config = dict(
    num_hidden_layers=19,
    hidden_size=64,
    num_attention_heads=2,
    num_key_value_heads=1,
    head_dim=32,
    intermediate_size=256,
    vocab_size=2048,
    hidden_act='gelu',
    norm='layernorm',
    norm_place='pre',
    norm_eps=1e-05,
    positions='learned+rope',
    rope_theta=10000.0,
    rope_fraction=1.0,
    qk_norm=False,
    attn_scale=0.177,
    bias='qkv',
    tie_word_embeddings=True,
    parallel_block=True,
    init='normal',
    init_std_qkv=0.0712,
    init_std_o=0.0115,
    init_std_up=0.0712,
    init_std_down=0.00577,
    optimizer='soap_variant',
    learning_rate=0.00425,
    lr_mult_up=0.936,
    beta1=0.95,
    beta2=0.98,
    lr_head=0.00805,
    max_grad_norm=1.0,
    warmup_steps=200,
    schedule='cos',
    final_lr_fraction=0.1,
    batch_tokens=16384,
    max_seq_len=256,
    doc_mask=True,
    train_tokens=81550000,
    max_steps=4978,
    dataset='wikipedia_en',
)
Each number is 200 + 30 x the weight over its row's rms, rounded and kept within 0 to 999. Layers, rows and columns count from 0. The size before them is the row's rms in percent of the matrix's.

# layer 4 MLP down, 64x256, rms 0.0821, rows 0-63, columns 0-63
098,222,191,181,218,211,211,202,223,240,181,241,222,230,192,190,203,158,230,162,195,160,169,163,170,196,201,209,174,203,180,222,224,154,230,185,232,264,248,194,186,178,166,200,183,210,182,173,147,222,177,195,171,247,173,209,236,232,148,163,151,191,246,211,189
108,184,229,171,192,188,194,203,257,189,157,196,241,223,230,267,194,239,225,158,170,174,253,196,215,171,162,234,192,224,239,212,209,169,228,192,193,169,174,205,168,247,202,247,200,175,197,230,154,196,194,171,240,202,171,203,168,218,171,204,186,183,142,159,151
108,167,213,208,206,173,187,225,152,220,180,183,122,269,200,278,157,153,208,196,117,240,190,184,229,176,207,240,145,191,200,174,177,206,231,187,191,219,208,193,185,205,185,210,183,209,157,173,227,156,243,168,149,176,245,197,195,188,155,228,192,147,200,204,254
093,209,184,241,256,158,251,212,140,179,268,180,158,153,170,216,197,226,143,250,223,208,226,183,197,216,184,180,174,171,170,142,213,211,213,168,201,239,219,187,216,171,225,211,201,210,198,138,128,211,130,169,202,223,207,193,169,196,219,201,184,156,234,210,169
101,227,238,156,230,196,200,197,257,199,164,149,169,193,248,198,202,212,196,191,216,191,221,136,253,250,202,241,186,172,200,216,168,250,222,205,201,180,221,231,227,212,169,181,234,205,183,165,201,174,261,192,177,224,219,175,174,208,232,177,168,196,179,146,227
093,257,150,173,171,162,170,190,218,154,200,248,184,255,220,209,172,190,124,182,158,196,158,193,189,189,211,208,190,203,187,189,221,196,165,192,181,224,257,235,182,189,198,177,153,146,198,150,182,182,235,239,181,159,224,203,193,219,162,240,230,134,218,135,239
093,189,101,224,236,168,159,194,161,203,248,193,231,121,175,164,195,164,169,167,207,188,179,192,154,187,186,224,215,201,208,266,242,196,208,191,179,227,223,161,232,161,170,233,208,152,203,156,234,224,193,179,125,222,185,162,237,148,185,224,189,193,187,179,214
100,204,227,195,154,210,242,214,151,136,181,238,210,191,204,199,234,170,142,232,183,160,187,202,206,189,174,202,213,237,210,190,206,157,194,157,178,176,173,174,165,146,198,214,202,174,247,196,147,221,149,194,131,233,170,250,215,221,191,239,205,179,224,187,154
098,190,223,169,222,194,264,172,139,219,267,197,180,160,178,160,228,149,237,203,235,206,202,222,176,217,181,243,235,167,217,181,192,188,160,208,232,223,191,206,153,146,217,244,163,200,153,246,229,223,190,214,225,215,240,195,228,234,159,234,196,208,228,181,200
096,233,201,191,212,206,173,216,194,166,251,212,176,187,201,137,215,217,185,201,170,117,155,146,173,224,221,189,173,232,144,223,206,233,237,196,250,131,198,188,198,172,212,189,239,229,234,234,178,128,263,195,208,152,165,205,188,181,220,145,153,235,170,188,241
103,221,218,221,225,203,213,166,144,199,197,154,222,213,202,170,143,208,122,173,179,214,269,132,247,157,162,214,204,166,226,228,235,190,206,154,162,229,185,161,228,212,244,247,170,196,169,181,230,195,168,208,188,169,209,155,194,207,207,206,192,197,188,234,180
101,223,241,228,234,179,188,159,213,230,170,170,143,225,200,232,207,231,203,193,207,272,222,229,210,183,220,151,160,221,230,242,203,206,214,198,209,148,189,164,139,192,174,194,212,216,141,185,255,198,190,195,226,193,168,236,168,176,248,215,182,226,184,164,208
105,181,204,191,183,196,233,228,221,190,252,228,235,207,217,206,225,200,184,186,249,203,211,152,196,203,252,203,174,172,169,167,198,161,189,186,189,167,214,213,189,221,197,216,208,182,190,249,157,218,195,173,211,218,179,200,227,208,158,220,200,210,228,201,208
105,188,243,195,241,214,223,144,206,160,201,165,179,174,206,244,182,171,196,191,184,189,178,186,202,220,239,207,216,170,193,195,200,155,243,222,183,190,165,156,184,162,162,258,250,230,187,221,205,176,199,223,248,188,242,141,238,224,175,181,224,173,188,187,237
089,188,177,192,155,174,214,186,129,253,204,205,218,176,248,174,187,177,208,246,147,217,238,203,242,221,259,188,252,235,212,215,186,234,209,235,185,193,217,221,199,171,233,197,225,215,203,208,167,221,172,213,177,119,219,221,209,168,169,171,158,192,186,228,159
100,225,155,215,213,197,190,213,210,241,193,184,189,177,141,182,224,169,165,183,211,177,233,194,198,202,221,238,172,147,232,235,188,208,261,208,249,120,206,202,187,237,150,225,196,207,173,200,219,170,219,216,173,191,238,231,195,201,160,194,195,230,268,170,116
101,202,200,197,209,181,194,219,230,197,181,185,254,199,200,161,166,218,160,158,219,207,149,162,209,209,271,137,196,199,234,195,197,181,164,232,189,212,187,178,232,179,249,180,171,206,199,139,201,162,231,206,146,127,196,198,241,236,181,201,221,182,236,221,174
104,221,173,196,169,190,273,170,237,192,230,195,167,145,165,203,194,191,175,211,217,173,223,172,180,205,170,230,203,169,191,215,220,202,192,196,219,198,202,192,141,185,200,183,188,187,218,237,211,189,218,212,164,221,226,223,232,172,176,220,234,232,206,157,240
095,191,92,203,186,138,163,135,172,236,214,206,193,234,237,169,173,231,212,164,227,169,244,183,218,212,153,232,215,175,183,173,208,217,217,235,204,218,203,196,244,155,202,199,187,206,192,209,183,253,180,240,215,200,214,188,185,180,151,217,215,189,245,210,249
098,214,245,192,235,205,198,147,231,224,165,206,194,230,177,160,184,149,208,189,195,158,200,201,196,165,204,210,181,170,219,268,199,153,172,181,194,210,159,205,202,288,180,191,212,179,200,208,160,194,244,156,280,249,210,200,182,203,168,238,196,213,199,136,170
105,172,235,242,162,193,264,214,217,220,172,197,184,211,188,212,181,199,257,205,145,205,203,207,177,145,214,231,225,228,154,266,120,212,255,184,282,191,229,226,192,236,213,186,200,168,203,145,160,218,218,197,186,227,213,172,187,195,245,194,217,187,199,208,199
099,225,247,216,212,188,177,190,228,213,251,158,214,260,184,227,166,207,188,207,195,184,197,188,179,165,208,184,154,205,203,222,208,164,244,217,138,180,181,184,153,208,222,243,239,198,155,226,104,216,214,205,258,197,210,201,197,222,189,212,207,216,260,209,206
102,198,198,170,194,220,221,208,243,190,244,171,144,205,198,212,244,252,195,160,130,246,173,186,190,199,190,242,154,257,167,246,199,201,200,163,222,214,177,186,191,261,187,178,178,134,242,214,169,170,198,225,181,170,242,140,212,223,200,211,175,185,208,186,134
089,185,199,259,209,282,157,194,145,189,194,190,234,222,193,198,207,260,185,227,206,217,186,227,180,196,171,170,218,234,180,223,173,208,247,212,197,159,216,232,197,217,237,188,174,224,182,188,164,197,182,195,137,186,140,193,207,186,165,196,164,234,187,155,174
110,225,177,163,153,223,168,254,213,177,203,213,207,262,142,174,176,194,214,219,242,193,148,191,211,203,219,198,202,242,265,188,230,184,191,210,150,150,201,195,161,219,202,179,184,225,209,190,212,176,215,126,191,139,206,232,247,249,243,230,191,179,214,222,169
095,213,198,197,227,225,208,176,205,154,209,154,161,176,173,175,173,210,193,281,202,220,218,191,165,195,198,260,187,148,208,191,231,222,218,196,188,206,177,176,207,199,177,226,220,168,193,177,211,212,155,243,193,206,208,224,150,126,202,197,169,136,200,233,110
104,195,223,257,219,240,223,262,184,189,191,275,226,165,222,201,230,190,178,182,174,189,193,217,177,204,208,207,199,279,213,240,174,193,218,189,192,188,252,185,218,210,173,204,203,194,206,187,183,203,185,197,152,206,238,245,224,184,250,194,136,228,162,216,177
096,198,259,205,228,173,152,231,214,245,168,227,184,150,248,167,204,239,169,226,217,236,224,187,170,178,206,189,183,249,232,206,185,198,218,195,148,213,205,241,155,233,184,194,246,180,201,200,194,255,237,168,258,250,199,189,199,185,187,188,233,203,207,228,198
101,202,213,194,268,152,196,229,170,138,215,197,172,165,216,182,206,153,215,167,218,201,196,242,171,270,198,192,203,260,229,282,178,219,232,168,200,203,191,166,195,233,213,220,200,234,165,235,207,226,177,191,220,185,199,179,161,179,230,180,231,168,178,221,154
097,236,243,170,224,207,186,235,252,190,210,199,209,208,199,239,209,265,192,235,211,253,178,179,214,185,240,197,218,218,281,239,173,251,193,175,195,298,137,181,199,223,234,152,237,239,206,203,172,200,213,159,189,190,192,221,183,221,164,228,181,167,164,249,189
099,212,220,168,203,182,199,183,200,172,187,212,212,211,152,238,175,238,227,210,234,198,208,163,156,204,168,192,168,206,185,230,158,207,189,238,157,273,236,219,167,239,177,184,165,185,150,200,202,199,197,195,218,169,175,203,188,268,166,189,259,215,181,234,273
101,190,113,125,205,211,182,144,219,183,184,185,210,247,186,141,212,196,221,177,173,164,173,235,215,152,207,226,215,190,145,167,186,226,194,188,139,143,170,202,214,212,248,165,197,224,222,220,219,200,202,179,191,223,197,115,244,223,228,195,160,213,190,244,213
102,218,163,178,189,215,209,169,155,166,198,144,171,270,185,239,248,175,213,175,176,244,167,229,197,209,177,231,148,183,195,183,184,229,209,186,243,217,199,196,250,220,195,175,222,164,195,162,224,200,264,242,246,205,200,179,171,180,198,197,191,171,189,227,209
096,234,212,167,243,179,259,151,170,170,209,203,234,227,181,142,232,179,225,179,176,207,109,262,206,228,175,195,206,173,224,176,229,202,138,195,158,187,218,233,225,203,162,191,207,266,175,213,194,163,153,208,196,249,191,261,133,161,226,191,223,224,177,218,155
094,178,137,171,213,234,177,228,232,165,215,219,209,243,199,184,216,176,212,166,255,131,173,219,207,185,211,231,143,169,170,169,186,229,188,187,223,235,225,170,223,183,233,177,191,200,197,217,223,214,245,244,224,212,240,218,183,230,215,208,202,179,146,221,212
092,217,160,215,213,201,213,175,149,223,167,206,251,220,197,165,211,255,177,206,171,213,194,177,224,167,164,192,215,195,230,170,205,204,119,202,231,197,186,234,185,223,185,220,196,220,224,254,234,187,189,140,257,189,240,191,201,183,165,147,230,192,197,231,172
100,209,199,202,245,176,237,198,171,176,223,172,152,235,225,186,179,230,137,181,250,228,207,203,191,200,204,195,218,205,226,158,216,196,232,144,181,251,150,186,190,224,259,206,146,196,209,171,191,128,203,213,240,222,222,229,158,154,144,213,179,199,222,190,213
094,176,189,240,184,151,166,174,199,219,151,218,172,180,209,188,163,263,205,208,186,205,189,179,205,229,213,238,226,207,214,195,169,180,244,157,176,210,162,147,170,245,268,255,210,241,184,210,207,206,215,193,190,225,242,237,189,232,177,186,193,186,169,195,200
105,175,162,195,211,182,212,194,227,203,193,219,188,189,209,185,211,220,194,172,196,178,174,156,200,142,254,232,213,108,165,154,217,254,235,202,177,175,216,232,202,234,129,196,182,185,219,234,204,205,154,214,192,157,244,235,160,178,212,195,175,191,213,189,176
101,189,190,193,202,203,140,193,223,191,178,156,181,154,171,196,161,195,170,185,179,237,172,192,220,182,200,195,182,232,201,238,183,252,224,180,190,182,237,216,209,250,185,142,199,224,198,143,199,216,233,222,221,248,206,172,198,140,202,201,234,200,185,227,218
098,197,226,197,223,189,211,220,225,208,211,170,182,208,215,243,235,191,185,141,224,239,188,208,181,230,200,182,193,224,146,262,172,161,219,191,188,224,224,210,164,274,201,190,185,185,128,218,227,195,203,209,218,228,210,253,220,179,167,183,185,166,122,154,142
098,216,177,189,219,143,251,171,229,225,212,207,192,175,203,203,225,264,230,167,188,224,204,199,195,170,186,221,172,218,229,244,234,218,198,182,150,236,203,227,173,198,203,255,188,164,199,192,204,231,238,198,245,180,244,183,209,212,163,188,195,219,177,185,176
100,194,152,176,170,229,184,206,187,203,189,197,165,242,207,213,223,147,205,197,239,177,201,215,209,185,206,216,230,177,243,200,221,161,170,191,169,191,219,196,151,163,204,192,236,193,193,213,199,203,123,203,163,145,171,205,194,192,176,183,230,199,179,201,160
106,208,242,204,193,205,183,160,184,184,233,181,204,191,181,163,244,196,186,183,196,227,262,225,197,183,239,240,214,137,179,187,200,234,200,210,217,154,228,194,229,131,168,211,198,209,223,180,202,109,179,243,182,206,234,159,192,176,235,168,224,207,230,232,293
101,199,176,244,174,219,210,227,221,202,214,138,240,217,157,206,204,236,207,207,183,238,189,234,207,211,182,238,183,168,222,190,183,201,227,205,254,215,238,219,211,177,216,181,208,190,211,136,168,215,108,183,246,225,187,211,240,184,265,173,178,216,196,192,191
102,157,173,158,211,168,183,191,272,175,240,221,201,166,187,179,222,213,166,175,205,220,217,201,189,196,200,222,114,179,248,214,239,184,175,187,215,182,147,164,212,240,180,231,182,167,213,208,188,176,228,167,151,184,238,249,215,218,177,182,150,218,176,242,204
096,145,197,178,182,244,172,206,235,182,196,166,191,178,199,161,222,160,162,167,186,173,179,211,154,224,236,202,178,152,192,198,248,231,208,209,224,194,193,154,192,165,248,256,211,191,166,185,228,213,197,201,213,231,196,201,159,195,239,165,200,231,215,271,270
110,215,239,199,240,213,175,202,175,186,204,209,250,191,217,219,210,183,201,195,201,194,175,193,187,211,228,204,244,279,148,194,206,223,201,192,235,139,251,176,198,210,194,152,124,219,236,209,235,200,163,199,198,183,244,214,213,207,279,170,144,219,158,172,247
094,250,186,210,236,197,220,126,146,211,221,218,134,196,202,174,214,190,185,164,219,199,219,152,182,183,184,213,210,232,219,167,173,246,199,182,192,186,212,243,198,195,236,209,179,210,159,160,234,164,216,198,238,190,174,168,205,171,179,177,183,174,227,215,277
098,234,161,172,201,201,189,206,187,199,156,248,183,183,137,202,201,223,227,156,195,249,244,163,245,172,118,200,200,206,224,209,168,222,230,237,187,210,207,168,159,276,118,178,200,215,210,132,233,184,204,194,175,209,202,203,165,174,215,155,231,238,210,227,195
100,204,229,193,141,207,191,132,204,216,188,229,221,226,238,215,183,226,230,133,190,163,218,240,173,210,197,161,210,214,136,174,238,167,204,222,180,195,173,212,195,170,197,218,212,219,225,264,189,151,175,178,252,196,226,204,239,182,189,196,154,202,216,220,139
101,160,188,200,139,131,237,168,199,197,204,177,237,171,213,213,174,188,185,164,181,202,216,213,211,206,201,197,240,156,123,184,204,218,234,184,184,196,197,204,170,239,189,187,222,205,165,255,167,194,274,243,233,200,196,212,212,171,177,192,228,194,195,208,159
103,219,215,191,221,237,194,174,215,166,135,251,186,217,212,176,171,199,235,139,200,183,166,203,224,197,218,198,187,268,232,207,195,182,221,216,175,191,194,223,188,193,199,140,186,206,219,127,199,188,210,209,184,169,208,162,184,185,175,216,237,168,210,174,181
099,202,183,152,172,267,184,209,249,210,180,190,244,218,165,198,167,218,208,167,211,270,234,189,202,224,238,242,236,220,272,249,217,203,183,208,196,181,179,194,230,188,173,189,194,183,165,235,237,233,139,150,216,214,250,204,208,214,268,197,236,191,157,226,196
104,197,175,191,248,229,240,210,230,228,182,233,202,120,175,241,210,184,137,174,216,216,219,223,230,201,179,228,199,144,232,268,204,221,221,195,213,177,240,214,253,192,164,223,217,168,177,262,256,237,221,259,210,157,236,174,226,183,148,137,196,213,244,173,226
103,180,221,229,178,180,199,153,145,182,191,200,235,246,197,235,192,246,162,183,217,249,165,190,200,120,147,244,247,203,208,236,144,231,184,209,208,184,188,167,161,203,172,204,244,239,198,189,246,170,199,169,177,204,182,209,206,195,207,178,184,192,197,237,191
100,204,214,163,150,260,218,180,181,236,158,156,204,206,197,176,253,216,217,165,206,197,206,188,202,229,191,234,186,225,177,190,209,184,191,183,187,189,207,211,217,198,225,139,224,200,213,252,137,222,252,233,206,200,170,164,214,236,185,217,196,186,196,173,191
100,193,183,184,195,157,213,170,222,165,233,162,247,232,197,222,243,174,193,200,240,180,213,218,180,179,190,215,158,284,228,164,188,198,233,177,262,277,171,245,173,138,172,231,170,216,213,236,188,224,167,180,177,218,143,225,212,192,219,216,168,214,173,150,292
099,234,203,279,184,192,200,158,207,157,174,157,212,240,188,236,226,142,176,177,237,199,211,174,211,217,190,180,205,202,206,231,247,200,255,168,243,121,209,243,228,194,184,115,207,188,254,222,213,199,216,180,209,240,209,216,211,147,205,237,260,189,129,171,209
111,204,202,185,203,212,250,185,173,191,200,206,177,134,201,230,212,201,226,204,145,183,95,204,194,193,128,210,196,157,194,239,182,226,183,241,162,185,181,262,215,196,175,205,224,260,192,173,217,196,172,194,151,198,241,271,183,184,227,197,176,236,251,210,240
101,193,215,176,209,216,176,161,172,198,177,218,218,193,238,187,220,180,185,221,200,208,242,154,210,203,219,217,210,191,189,265,183,251,242,177,196,228,202,196,218,191,209,228,192,168,213,238,242,200,172,153,190,248,213,230,173,217,210,200,198,236,160,184,149
094,256,226,213,252,214,183,229,201,170,209,204,166,255,217,162,193,190,211,189,261,206,176,186,221,195,220,204,184,197,243,182,225,185,163,188,164,212,190,219,178,209,183,211,216,164,168,211,237,221,170,165,261,196,192,217,197,188,264,206,200,225,159,172,165
103,213,170,148,102,161,190,204,177,192,192,172,217,141,264,189,212,148,187,235,202,261,193,207,185,179,278,215,201,209,186,152,217,204,177,209,176,196,234,189,191,183,251,215,195,250,158,239,185,165,271,180,179,232,222,231,212,200,195,210,221,175,226,207,172
100,199,170,210,206,170,208,202,154,149,218,263,149,230,207,220,211,183,234,196,229,195,248,143,218,208,235,243,190,188,178,198,173,223,208,199,226,169,223,134,212,208,204,169,182,149,230,222,211,209,180,126,230,194,186,180,142,227,169,189,209,155,194,187,185